{"norm_place": "pre", "qk_norm": false, "lr": 0.00274, "weight_decay": 0.14, "final_lr_fraction": 0.1}
Each number is 500 + 25 x the weight over its row's rms, rounded and kept within 0 to 999. Layers, rows and columns count from 0. Numbers have three digits each. The size before them is the row's rms in percent of the matrix's.

# layer 3 MLP down (transposed), 896x224, rms 0.0964, rows 467-495, columns 0-111
090:519489485502482545508486514487518444537441558524487508507466477496524544492530524494506475519536513469507494491434479450486500524475472476508504497470508548477493534565500487479490507481503507492494498511541468483536490509453505477526503499495510526521492518524492534497477499490501507498498536538485469463527452527521464483492520514529
099:500541532495477518494464500494494495529475472483498485477555458472504485537516487489467537464497508499498506465432469509433531508498510519593507523504468483500505493445498481473521512510508520492496481481479501503496511504501489525453502504538502501535516495509499517496483511521465516536529509494523549479531529530518455493475508460467
095:519485528497539486507498483520505491492454521495495470498500489546516529462491504458481519489493511490485527457442490514530478505514497520522525497478453497504452499499504499510508452529491473478485545479497503521534517537548537504458490514438498441537525556423519525491525521529487524474515477497525483509520548548520525497464465471466
091:501481446532495500526480459483541482481484500503506486582490485495534531475524500525498489521484504544492482476492513498456494537514541545498513503526486509462484477511438505471548455476539480521515493511527531496484498527546532538519486524508482582504527508517503524515497498523521463505535512541482497457494500539547507530513510518460
104:516509476499518495475495547511493506486472512530521480511470503549477485499473473482521527469512514496545493519496479516498487481443500526456477530528490445514518472523485505510444481484490502502509510461484459483492552495477499480540539524494492504524519511484509464511516479505480545497503485468491492539526513469492523513505539487490
111:576523494512461525484463504511529501490494489437491522470488508509550437489484491489470537495534459490499509517531476530469473537458480502535453533512469495512513437499500452476479470500451524520499509533526508520554447551519510506506530516532515518486506498489487517521496512521477499494474515544506477505460496500500460498517483460495
089:461473513552520501467508496477491519518472448457501521500483484490555522484514550518509529515494522462510475550497471528496458520506500463541519482535514504475515509530518504526511544486498511508524528515483537494504506523484475471573527547484539452467524480484527512492499511544483495462529461486505504522525515517494487505474477477511
102:550473512520528479487498515514516509512460497510470470508527518501501472512506484477523480533520530485498485504476486491499506508482489545499527468489525530538466527504472500518485468529480502444513532502487541523472526523443488492519497515532469515510492496510531480563466491510472503505546510540533513501513541545524502432487511518517
088:463501491501478541494472503485482499477513506528482520515512521567464537460541488457514514499482484473533563469487508501479526540523523479484505496488525509472497478487507514509510487482480516503453483534487514524494497489516471425473479530477494479462492509488499494487509529530509495505519487542482517481514495497519474472474473533524
091:554505464446524515543488513529571541459518521509480522497512499522436482509486517490496468461484496490494542456511494511521512504520480493496486516489524504497506561556487473492509494504479467524506494515495518491482509496506512532478503488508503554491473447504493544521505505516488501500494526480528502495471482525495545499525502510495
095:470519519495497487519491527496476528519445544503505523509517487534485490461522512463518470490532479512492459488475500483550521515491504542511515486495475507503493476486453504517502492495499541545482455486489520500511512539461467513487479536450532528468497499505486474484538531519515486535513532472469506473495500518552482523527465507514
096:525523518519468505535503499447533504520494512538561483513524497535502509524478532482496500504503487485491484537522517499491512516557490506512506504474484508526492508495504465512509491485485524486485516517522486505504507505535515491521468530531506494549471521489489531507500486515526524494515546463531452508518483470484526512557435444512
099:514522519498486509530483486466518467484447513537475504525550484514517499478508494512499553538489543474521494500513521485504482461505514503499542519479527497475495494499514492492474468492505547514481470526526464516514514519499474497487469548511514486471450499568425555476515474482560496466467476466467493517512528477504496512483500493509
109:524513513475507494503523464512506450475529491492530499479502481494469455481487485479503482507494473493531504506464507490513515498523492477392490528484510492532506480490505531518524516488521477478508542514502483466522512490517480555516486533501511528531560478470544494555511515533504512512535563518498502449474560504486519504501474494514
104:511452512491511470530526541569485451527458470506508475527494516503464474472503446501483524478545513527472493453543487450497489493562510520543493516546482490470498472476498491529528490517534493526510516500539469493495478515534497467516512501496505514496492510470476466494483527425490491461525487525507552496492502498542488494504498509460
091:490494493502514499535505507512470533456523497459502508461561472522478493509552484545527480521495494499499477510509524481506484523514519514533467476483480518509521508489499527536520522482508508520512466517511533503495520507472518540526551567538483502526507492484496468518479500509427497546536526481480502497533532539465513508513426476467
105:467475513550497546537534484471497534490534511494491481490504501500462473497495467484531477468503489493465502489525511472508559521493496462428481491520454488514496497503515542528522526522503482500527515521490503525514475479537514530474474507497481464479493449506470487498502537472526501493478474515491473520479542498471485500481522492447
095:539502498517482489519487469502493530537477517437480458474495526510548484503466481543504473502491516541500523491523473494494524510476460469583503509511518499493488517487514494527479480514491508527533502475442549514541477520515537498480532499553492459479472495506474462489492529495481520470486478534496514514467479505513500485497541499479
101:483511493481497517502520528490463489525509509501482493503523478530465507496504484514515494488493546467502485535474444500496549471521526456433498529534495444489516474535501583453478526537501495460539515494517495480495507498532460493507502529521484513462498547524470497493520485513465523506514514499479471458513507466501508490472469546507
098:509497485477500516507483486488462500455524502489535531496509542478483497475489497495516517512504518484512504532492505499510519494507486537468500490542469508504498473452528493531519506510498493434537566488487496504563412515502519498469442514482462532508474484479476462495520466506493491497521534498521509551504515563498445476516515508482
097:485513518505508508445505465517505486523483521430511503520512481485513505529511511517498500498538511487447495517473498517500474455501468515478480480486495489480457449502465525501498496490485518488496486531524508462500481481495520482491483504494468513456480498477496486497505506488536451501522451477492511524523505497570544430549540513505
112:487501471514517500546491507472493452521467508500520530533508485510464473514477448487478526535498494468462506518521529516479485525512516490472495514504537488500462507467474481502443527500478494471559511510487497496514430490507469524494469510492507483503493479463493494494532483529488487540477531491509536514501476483525532520503485459502
097:453482529488502456541507464521483471509481524475527519485510522501521464504485505495495524487470485485486521461486492529524536504524492487518499542531525498492510432504473485550488560538486486485477522477519513469466524499486451491487492520497509502491486455539513488470487515480484503526520499523494521510505533492474555499472511511497
117:505465519498480485515509552508506530550485531496522471483501467470505481455475495484490471520462544549531499504510462464504503510505465486501492499494475476546475444499477514522489479486505479552499497474500521514539517484492557487488519516514538495515465473516539530508483483482508495471442506511520463481511477511486503512512455513510
089:460459543492495463453515497502504463489513541494511531543474491522491505492517482544457478527515501522482532469495526508505515512502518505485545458516449521474462526471498499484477524508549459484474466467483507481488521514460473525544525497453508460483476491502553449509511477534495510513490494510559493489513549502492502509500522477493
090:550469486536477483462490465504484521468496491533502529493497480482503521488471547537530494493478524533504480529493512554462491500485527448515512503514515541512565487519562476527442536495497491489458565505517487507482562496528492508497495536535493503501423509502527503506492474532482490504522527477542509503501475498517516507484452528468
120:486504520496493461515516465490542518513489514475481515517540539521494501475480461476502483548518507485513520518520501465509509514482487513475496481509472492489522523479468466527529449454452496506507542488494495564524526510527479509509485541507463468518489502469478477520497498502460451475487467499514504493465537511447519469480533521500
099:530482504541492456469479516455500485499507478509505493457486514495472465534472526509510527499528522524476461510533482490504486498473482531482477496515491518483476476464538490521516474534452469498480512488466510499517500482508512508540443500493515477480517512494527473503451502491496523509489457523507499502497484538526426474517537501507
093:528492486573455519500496500490537527496524503470504470469506530471489454470512515522515498511513449496473465499495492531467496510495496473575447524479467522474497539526449512531528451501517513527529494497532570488505493517480537502497524491500509530421481487467479485467515525470502489514477486526544482498492490506476510496519472487483
# layer 3 MLP up, 896x224, rms 0.106, rows 468-496, columns 0-111
096:439506477484505502522485537523568500484546461519520497531475530527497502489477503453464500470508528471441516503512455521495498485493508485513532487550540472492479505509512531491479494505516512494508480499547478518523478510520550489527533473493449457486538504526494515553459481513538456509528497504529506516514518479456512527505464470512
101:481493477518487526490539471478522525463518481503471521517512491472452479506506455526481520520493510493493483476493487447496504464543499483500431493511497522485549497478526502500455506522472464549528500476520462529489518483516544467495520466520494513488501471512477533473480455526517517542454538515524479477490520461482508512499541481545
100:480485514486508499500485534503477509496540456492439512508488506544502463518474474468496472478491568482487495488529530530489530516456477472511518517495533526517508511448536511470485475516489500473469498505503497482475522482455476465521541475496508436490536537478476474515493487491504498489534503475511566528507486514511552535492512484519
100:476475516515508489485488453486476500528504505518478505475508513506520529471516487494521439537516445520520508506527543490527531496511482502485488449528489495495474491489474455528564544473498517490515519496506474509513529461519520509494481513497521527525508486540481509541501505476525504492522556526523463529482474519484458549485499473517
102:498497467493484474521542506491520492537542491506522489491497465517500449533467440467482516517469478505515559502491497471549543509503520468483504490523505501481527568505558539490498514515504453527482485503472487510523528480502491509492558469456464475451535534487504501539515486489533477504503490482516537479496500529466509487480478516538
093:478469532521513547491457490455526501531509502489547516476499514495524531542508466541462514452502491491531505481526496472499528475489528503488471510537505503538511510480516507551467498477484552527522534494472509482485480512505492471483520490568476478526428502492463489503499547537522522486528491480474474517534499478540466504476508505497
097:501478477490483529529505470501498444493498496482555509501457504477510521514463484514505487515476487470507501513506499512522484492514481490498554449504537485526532496481490510489500441522485506529505475528514506497527470462517467509510469505481540497505524491452469429522559474485538509550499495480532451503504458460516523489499510489466
094:515506516508512494458526529501474521544519472489541491496493489448500479507485494528486535511527510519487499519469509472494502485497432526466482498504472528510483540462500435503526506491522498548516498512489471523526470468460508547516529475516513470515441507485492524556520507500483527503482518508504506484489510493508490493532510477494
095:487506472532484473497502476515506503518477525530547488534526487465484511513486488542499471454469487547536484503512497517498514537513510503513479509504491498529517510510472532517510505493564498477506496490547470480526533495495496484526487516477435497520500517520524464480538450485502459465511466524482522529473497455465456532492498509465
105:530509484497498558447464507481480514520533513543496516520521495503511514461504496494528508525492510479517503538478504559479489500503493491502503528566523481505472527505495495513485472486502486514498486465483443463505505507484503486520522479527461469513484516508506479468490473491477524500520511508498514524488503467503486495484502447457
093:434484497517499496461507475502474508453498522506476474471530508486511473509509477480442503518485472497517464483474495522470490511500500455480534491514456488514502495515483473526499507495522498458492514520505492506462555510507438487532533522469461498533516517506471505529504498459469571471473504488478527516495504519514445476520496466485
095:473511513473519498555505530481501481516532488518443517485471474463480498497508526466478425495445514469492504502498460500494496516464480502503505524511509508510439498545504569531513519503519500505498477508483510506468503500538467504532465443474553492523515519472520522545538570509498509451458471513511494505470514490453479512528494500541
101:503511470455488519503525481489491539514467502558517468515524502508519505471503463549480474513497538555473465500511489467528478485536459502544493535502492529464481472513531509490524495471496478531484480531471518543510516518502494444488489496476488466500493517484499472515492532472514472473489517526547503516474504488497458503545512512477
101:524506464520510494504457481512484493467492509511486519505503498505496479495482532522519514490497484501511500520472466518515512456448543532515504542526576520521486510458538472500468476486524529492475492501477538480514528495461507536500491485508513506492493512498509509510481447495541520511468523473489489457473512585500499505527442486484
096:472489558474454483479460477489513523501480483542511507499524487517553543504486553559517510524489499487502505492495552493511517457521496503488525460523462482500490490477459467499515494490530510543511500497493475508512519499449530482468469467465506521507495524448487554480487492516537534490518487541474503515480478509528509485537527456525
110:465538486499480503473489497503493464486461488513496519491489481521498494537497507519515459510511525525544481464476488470478453482502468502535506537482531557496497482499512497504517467534485504498497493480525504504532523453478464478508487492499484520484522523522458496496511488518502484492510518468506523507529407486514505475550483515519
096:481499481496492515511459471555469495471519492485497453539481478493454474499492477503534511516523478497470467486518526485506502509508494479443502460526464544485466486493468455513500528483519472482464463517530494514499519502492550504502486458539517483526452507496468519509514529502494551504495537520492490506466513520481491500480469503519
103:475474495504476442492502499500457510495511511473423477478501504529490488525534522535463499547525493516489493476518530454511530500526494510525510483495491510498475501501464489482494512514511496500506445467521475456519483506511527565475469522506487532502487486537482541487486514505529469502479488576483489550521517454493490468514505499484
097:494473501499498480495508506515497472518511485480491488435529506509525521494480463492517543474549462524493494528455517510502498517454529531491521476511550505493490490546499515507477502534426490490493519532517477545475546513471484488477545505533475535501478495491480502471517526481520508535516514524488501508510456474494569495527492436519
099:508464482496508483502539473506506515506490479505521520530453531441506472489469509524493472479520486510476478524482542506528520480490474488497545502525507564511509537522495470503528532501547489487475478510498526479530539488503523516485477488499469460522480499474507498540491493552531510525502471524540469429496481541485447563535485490490
103:522535499491522502482504529504508506503534460497527487463493483499546517545450519474483468520485502508495523488504504523478449483491455491422486463493506484466461512528512466499476496504482479494515515449490488489480482480469482514453531492527504525520534527514504491468471474473477504507520498484498494464443513502477574502525489500509
093:460470543492495482490502495484451500491482489484480486456518479492518454510492481478457455542495512483476498499485511476499496507508510440504478538500493473543513477519506479545496515501504544509470487550550496472480534528474492500482528495452496515529496465508514483498478495483446465484533491539453496506475514507451516486485501482552
115:457484529463485533461497470491489525513495499465549468471470497506471489512488493476528504506499473525496497487532515476498479516484512513436485499462495531507536498513466491453528500506546528524483506527480509470509466501476505495499505544497525462496509491517502495481472435438506482509511525498511475517553487489499520545528472568522
094:505495509526484546516502490503494514501484467475515494467512504464500540481486489495511474489472497478485462473468470492491498486483535482487561497496504533510516501527495494471521513496539526517496538501476480503502527530485521531460513474505477507524525490507517522489524505490490533446468543495571510496500473454492516506546469531504
099:492527515486521486571534480529524503479467491497475507464513512501519506496482476483465468479538499468517478523524491505524501484512520540493442515495471514501459470482452481465545492460507484531542514466514466504516475524514528514542529490473455468506542499574485534503511501470476508546528475532502483521464500511506472471495528506484
103:468479510508497522493520540549462494522467485490479501529499460480484460485531519504531488505476492452499534495494513527514495469490475527541489456530459507537498487512504487542452471506458510470490486488482501514488479544536496523467519506495469478472486492515497469523496518472530497482511484520492483497488568481531503507486447495509
094:521501454483476496452523496511514530524518549497485535460485498511541497460472482452484524526484500520454469528494484524487484504541543512494488495554513524499538518517477515527479547487494473459493521501474472493518469520495487504516493487497486522522564515505486509465494483495489489506532501513493514548491501498506501498483516454501
108:477516482456527475464528469475452512457497491475525543512481496488505498526527429530489519489505525489519543509495510481508475517504514508506493508509525509547528490477498502503501549503472447518485514471543463508513496503541462494491458531528468496518516501506533481513515475514518443472497512497477540523537537516478467537482533492501
097:472541499498501482478467529518483486488510525540448520524480506456498463513510522482431548487480494501515491513505516534492488498533500494525505511569513517501494518487484514518511491501446496446520498473528510487477507486537487493465501510521498501497519495474502537530486506487495537497522506485513498470464470506504532462476501427518